{
  "num_hidden_layers": 14,
  "hidden_size": 128,
  "hidden_act": "swiglu",
  "norm_place": "pre",
  "init_std_qkv": 0.0638,
  "max_grad_norm": 2.0,
  "warmup_steps": 0
}
Each number is 500 + 50 x the weight over its row's rms, rounded and kept within 0 to 999. Layers, rows and columns count from 0. Numbers have three digits each. The size before them is the row's rms in percent of the matrix's.

# q: layer 4 attention query, 128x128, rms 0.216, rows 17-47,81-111, columns 0-63
# k: layer 4 attention key, 64x128, rms 0.209, rows 17-47, columns 0-63
q17 096:603467546480478463507482522516614482507480576477512589481504450537531394471499488524499515543420551605485519471484504464443439554540464508444522512477440537500490486437454412456511595489562517
q81 109:502463434462508454560551443420500479428514460424460526595507601409562432480486471537482626478461530476633492490567538554531503497513524480521525456555397542551464384538499488505472502518416451
k17 104:417533538604545565427533456444510552508503504577497531482587416577533514490479441498538470474489587489472449528532515499537419523403501469433628517544439515536570455449420476551462425506512489
q18 101:553574537548470414431495533525551525524500386428573454552506458553515417566502491478510395523447546541454467564457469442520524564553549532490480510461553553417556516490454515515549447552527490
q82 104:510485489615505424526476492585543441560586489537520445553548522469527442426413466621480450459486497500489587533496454442592496518592466580451445473490510498465546552417556512436454456467483560
k18 109:507408552457504534491558519479445487506474590534477470423507383505573542437545562551522527500476412568562531469525508573500545454535498554487624544485510589432568559516477492509458491494543532
q19 126:516470540477423476425456480472538558559504430503462480488621456497527536494482623564609508482455536473411459510540502555520503477434456485488515569446541497411445430529436562503481500469516475
q83 104:431451565530477550567440487559435518547523529409406449453539482465530509598456516554487646416526573450430457576580582555503523507542473543562466520469481462427507433513488493501555498468545548
k19 109:578543494461558494561446465454493445536500456581443540562457463372565423510498445492476503410451533481578480556600535474501552471546580488448506572473487516472563471552461452444519479500559437
q20 100:460555539439420489522582487495576616481625572530465563543555547463538528542581478474473459490443557453411591492578549493495377535539486496513493543468505510498501425491438467415419475514467467
q84 111:530530502473459543497566363504560523491530521460462456514531508508565495463567478595487503526561612517451524557556494495449488541489419533492491469554475401456426389542428514442400456565508566
k20 104:421473545464500537507505492503490563545477517429483557505483520475434459555455547503537558475467535480474483574523562523517455598525453434497519540514488560560559435440451510580578473531513539
q21 099:446440565450477487601518474555557611562498508489588544448578445485479514406440451587390458538445464501474518490488551539537451484569544557392445577552502480534443529463470474489491495450540495
q85 104:491499495563524533536541508638471563488461496454435466499577394503378519491433566493518487378523515435459492482476500459598501573464422557494556503541507514453498531535511483471488495460537462
k21 125:517502625530407456587453512526455425508429471464603496536401479560467471499492468417470579600495623469500418590535467482475534530553430552489563431450598552537547491436483485505519498501513541
q22 105:449504516494505459547567502519572472482576437452448520498469553472463484539566528518533439508480570476555502426507543424582468449517494461560518438533448461523551450521505496556623608413468400
q86 123:538451465554545503456490481428503545519584556459573463591485495452510445516484402468483446538476539377476428495463459436569525480576546546636535564600526497445519564473527552501506468496441496
k22 091:497460501535466430545477607517468514586538491426529547500520512468478502543513531507481474402429561530516500445595543336498511575463489498529576482483486607547533549401546471513535516488476455
q23 110:527490525535520536495539445563631499505443424468405539425536469452490534568501451393495548418530489587514518522516566430465510545545552529433548615474491423547480516490477516487460477588521572
q87 121:532452486456437473469511519511486543520502524516496488537488581523368523498531476548512610526493579447497441526528465525438452485470484559527468499385426500415502543504585480436506505498486462
k23 117:470556509496506435461486457492420440428503567482526512546439549611500432506535492479418384432505557462530523505434558557496411436576469460394558555573476505573566494445556473544542452506522474
q24 106:536445537486591458424448558492507496433507567507432441470446524441487567544593566445543478457452483428580446506488460577503452462463548508437502519459610524438477527518498530479384466505538506
q88 101:465464538459428551505511545562427422529477460516604431433531484496486477581534510528538513471435560522512530522424423461470540501499565416496427515523498508553605537481534533494515448482468502
k24 090:567452439430516473560565458576481457462515518512515452471501564587517553509540481407470462509392512450471541556585520528506492465463533528383529600498439484490583491442461453547490440529594496
q25 094:507461481508491449519504465496550510476469428496452534436574502493506566444466566483560522456462428462442417583602476485552478542458471546469643552472483453526508502512481447424453545630539520
q89 103:463497511519444528463508394392481605542473571494540519446530499483474524438545606525518504496493461468507474540603423481559518477416505481489583513468514500573455495459444488440497477554448488
k25 113:490492579493542420532535574514555419499485441558484528594508499533404469434445465452565431517497510597503591600594439534479500487562511585472470505487468500569519462456486553616581482541413529
q26 098:500528472558582517503456535529480490527466556536466562565484551461585523438462569588441406527458450486516474490410537495453498451505509448583553528523548420582491526494575550586565446531380495
q90 112:467472505464470446391511566607507492425453502416508584530492448557445539470565439429463506486448548503427445509471433479463494443464477570472501503546467571492534477453524480425479559488537394
k26 096:469484461524581512472493417545527593563495528343570448468509488513468521482445438524561525445521481468430469459478493499518486550472576494429536479515464481386500521507506573456525671569612427
q27 102:527463512475382451579446411602491436552513515461504496457532578557460519512475453455470472501506543585522488535487572545533422591532449548541552522530497483514543559467440432436451525531473472
q91 117:427468544560528461629471534481466526499573534442497470512444591524491542464456447531480520543577524478501478614581481559481417520442511550493566504530549518549434436451405543522532466465414526
k27 109:489484555561533484477492539457493544593484523474419487542562536437523407503474467485461481579539532430518491512472467416516566455477372536505412522523520491533481512488468514505560421547424432
q28 120:452458527486420448543445444549473528560560492373380475532525559508449516557574435507461434429466522545492451508648524515531439560507492524540534463579426502501527489484490509457541506498486546
q92 099:528470529475421503541455546491573451460488488473448509487456513405412571474558432433436477534470492515663501509489590540480493555410570549530406510569505399537538475470565429492465536500490525
k28 120:516555582483371475521473485476512528510510452442607423495463450540525470473545435426417488560603661532547509528528522546548532493452419489488549478538487541606567397491436512541620509516481422
q29 099:548452470497454503521477497503599459563537437442513488475538512574406427533514476516443493514420539521498520602515604503536493454541542627480440463464533529477476452531434404443410544555560526
q93 104:571414551406456475463509510450557498509519512525467530442529544507453449457490472548539526523495547484449401567444506499507468451491408568470518473515517462524564499416543357573485423517604529
k29 103:464481600571554435553461556512525574505496489412552496522459521616430499546494483524430493557599536524500510499463579566507528516421479546505428586438492541530516526426438547552474494538560422
q30 105:473432465577485383569552456483425466505502532502437454551525535478524506555419424487452499497458570547547516574431555541554476502468473593485551447550420511658551523481527473421481492478434478
q94 093:394452503529460549515501430541483472575473499456427451455503531429473494505505469462509443544531652513453571497420547588587518506478492487474489412529489482576545566486373484450475458604471506
k30 110:527551537482435488499482473452499578540541561462632478517460539503450530446504427463460608588528460469525467444428441510428540459549461584575540475529515529540462502547619553490487583537518463
q31 109:483547523484478470579447557548465471482479431469403532501522520485479480488499510487545547548490536519490516533463559449553434462534585509547463456521439560481487518472596475477441352581438579
q95 105:499540528552588501579536506498525523480467572572467486505532557563505467562498448475454484425436525416497535409467440536494513549567578471509374533576460465570538494521502513457492499389497469
k31 098:488629603497613511453537528504511398470509529506483444474449523525546446455460501437462469513593465496530444520475438569490598492519454531444558495549524505571479627506557465460543529554484507
q32 067:507540479441491575530514565432488550551612446471438501463499582502612495478469537544396533597502551501547546525530493538471514509517488503447375478483579468543461438426467522536392480465548526
q96 090:553488535491485461507536522533511491477528494512564512517430419501481522518513521411517515568473494443603382526560399554486545523506501521619509572467516519366556413430465505498462423494520471
k32 091:471465533425486440514510530474528544509491498435420388461437436484531526410509513548540493500462521453467521560453561600458534455526483587528554546474541546412413524521557531449421466574544497
q33 087:396503514457525392523488536461561482537458508480544561580544474564492478396476482532563470508547489501481522527492466470521474456570482437464484540517496520440416526450465563528511497572535497
q97 095:566545531528537466440576475488492470400511483525482566434495535492581503582483491519411398441456456579562540568441584458501486544550557501433374471489518541561532517521556502571575472448339493
k33 081:533519518575394542542555519576384453478619468497493495472459462523451493519498496563452625454578501461534550467562549475426550554429510502532503467548498480537521516452427546543457476445498423
q34 071:480484573586510496453518547534591459498540477504468532448510520611487496445545472476556421416437413509522471535392475490566527514440459486507574488529442540497525522534456498562508516582543464
q98 095:444552517558566475504560396462527492429516606593533544492561536536571531519517416606467493505532571497474526428410569547451507503514524495416461395440469609622453458548579505481521552548501474
k34 087:517563483583418572517512456515459543451572499513570528531496506458423443551479479553473575454583527489478510507504469407501534551495517520462486480593480466547619516450452474595451432468487462
q35 071:655468491554487616449463482572432483446501494520485508553548550533540450457482463437572462460479500443497523419441575494404443471474507554494537486478499493493510413422458472518537547568491527
q99 104:554435471538466499451427560505516463584442453436427441450506588395448526543490495468457460426553508501416455508566537511528426540439475527480542524630536506526432548380476508544478464375575478
k35 088:457600528511525485533616457533583520496456527545557450548512520534474478375474505464463476472495554527454502540456495424463474571489455504458514458492467484441472568494489520566515471476508426
q36 062:607500559433493500501539495473478544451519507557541490525458498474517482560492417530575432405534536467453543395439481535473498519449454469540561487478505532477512625462438555540552517565557524
q100 091:433521426498458515490491421487432498507534520546469462488534501469594474580479489626494468455515487490531539641497454502484566526573530515523466438512454462611477540560563423490515591542490562
k36 087:426517478536527557549515515526465484436512498489557509569631515545461484445522494527499400522572578519489532552506515453569452449512553494495473534468412545505496541525547461507533422488420518
q37 074:453454510480543462527500445511487486609501476533373469418443398509652563444440455473503513497490502521528493585501517555487519495542469443504486603500581550463476485483547491494370577567462563
q101 103:518527541443543505435588474466456401535484464599514474542428473576494531451461469480545511520460493499527619499508409510568465469539395500462495511571550505459500382521459407530428433550489555
k37 089:564470575403448508543581499533525469538543496454549477466507511513417449478561520483526481405502494526496451434585487578485545548510514472549586487492499549351505527500475568497515439488576547
q38 065:448479520429463551537523565526497527478537469443411481527521508433537526526544553503450491524522536505605462550490460436614441492470568477522451516490518588402471456555417481461365432379492533
q102 094:508535501497519606539599489510413553518500472513495509493433429557531507560497475430569492574447456420491474441492567640497504503407505521500460453414372542428598393448536457519527490508485397
k38 094:481482528560419366412488435485474520390504519565498444473486522436482443461453408505448597492487476550414470519588545583601480492627530586502496479575524484432520573506459498486427548526461549
q39 074:481422482491542425421484576465594512508547536509560525492483483573482534473512457539456538443515477445486463501477458473539552520514473555452550445507531571463490536406540500551547432560528555
q103 099:445489486427529423542524485470457532504518652527539469465516520524501476470516540488543417497456570508449450512426483473538431539547458584476555539592419563574487584531568551499636482526411431
k39 090:450531558521544541480551542439506465472501444524584518526417487463468541447530543497536519547444542439508597522545523480488437477489512491505403518479601514496524563495492550503502436537440477
q40 092:441506467508543511575460432515528527539492493516493492529451548472577415612443509499391522392555524503492479512540536532543490480490568509525431510425500552480537537530472556532500488406534591
q104 124:504554412528509495503514518498485539429507467497540491515509515606534437554460496426576507538512453551443443365472481504417532494481498445541481534555505546456501500567546475545489580528601448
k40 093:532503495545546524476522552492513416547538440530509578537553535591504494484422478521531594473458519483514513558576485503526453483580532564479520501517388497433398434491432515462538526544447488
q41 075:446417462542569414464444561571490495492394531477528558461507506552535432474533428501528480485534451530437529501514539467497467498500393605501431508545534491505443533412514526550550510563539468
q105 093:522551497540484534490401527490525447489491507468414537432529597529529458469527495453521431454487538543476517504477538536429368539490547528553397516539532543543489495477554500512531370487523572
k41 085:397592554579576523501494468549444590410536550515533531473556479492499449422539570458563497466528512506486444445463497432579537499574517475488404501437455480474632518520521503523622499515492464
q42 096:500475493510486473469494519470492537496478567518593501449509538502459497398494524546448510450549597621411550526563547528429550533591535457500488461497536584504540507454537532541537418583464553
q106 105:466478497535523495436525497466473496500441481516568424453410525413482544492473623466445433574512544573462412438500606550552584545475513511603454578568504420557561426516432496438462477504443571
k42 103:505497489472466562557514503516495435438500503389413474575500555519533511530502467498554426455484481456484492467461513394560414554507506508395463489465477525489486570541601472453482429503455537
q43 077:512540560536492419529395445487484491475536506350520545525554531468455427507487530411549517552446567514537498568527523578361472560585592535478507436408478488487544495538522461555441431612496499
q107 107:478427527420522508559540449429547492481545456466508531452495588466507500485478572550465430459436530508550519418535405519538473608583591497547488518485566560379485512513555515580501522511516561
k43 102:532485539402475554433470626568608461584520416492524528523496444446532544489559424602438522467466530440518553602526560463467434484461497503501575559438532564536508508508441429484529530419521481
q44 095:482537575480540602447582573521495507469504505510360524538492453433552538523453571511528506479433470500481508482493433525608419396561473475600425524454543554441529499483447569450485389377568475
q108 103:496400509473494505457414488547514453466566522427442539505559483494429468561546467510489570479558508530501511525566549508429619503462411547566508480514551551515503393516459477530528399487492504
k44 083:450569511459490480597466617442482464448539524610525503550509500437500453486505559553473477430490540573571459546459469501502453481392536481594515476540517556340553448500590411357470471478592594
q45 108:545447508626548426510367496563532500510441557454603598489494478499452512499525444440465605508501481571534522485579543492473524503464478507417437492481460496576531490436534476527602505565441466
q109 102:466496554548518518513471395521549462529468559523519512472537601509482500534546507464541468519469498522484627435514485404515515557514599517469423521518517531510473461482550469469507514437489503
k45 098:457536425424660502592528489506448469400472525494480504537396560509480427469442543508528413446475556487530527425376483471587515494461527448493518525453494544437470538425561580438563501470584439
q46 101:529479514540532565524469540526524539448470500545470483525452545549537447582507498610572492411461485503466471443477449443613441449491481444562458498573553499499439404495455543566617508486490509
q110 117:496522577560511453592565494588454455502534509549511576473541508569519560506456513522538449496435443536511531459352458557445531481536456459471472484463519568533480497527532513524474481569473443
k46 104:413546443540541555521436473448507538426492543530563596485507437444508458528496468487456568501500499530446513428445480482507546522454518446491555469526552453592553499513532612582539486406527464
q47 103:472500516461568452517606467495510335448531643564514497480483487513565567488433458512425503503466469565507573501545554551528529502502532493400535489473514499605547558457598509464495357485464430
q111 099:439452456560520453515514465560478424535467493455559514459524507431629531459506436445465574435528561465470645558488441502562593501575507512458443536509545530614461520492545557476521525472455524
k47 113:480541459509569421478521528515529530387453507478468439612498519475490506514499473553458481514486432548499456492429488488465508415462428458497420491587445441569429496455608472461481481564502444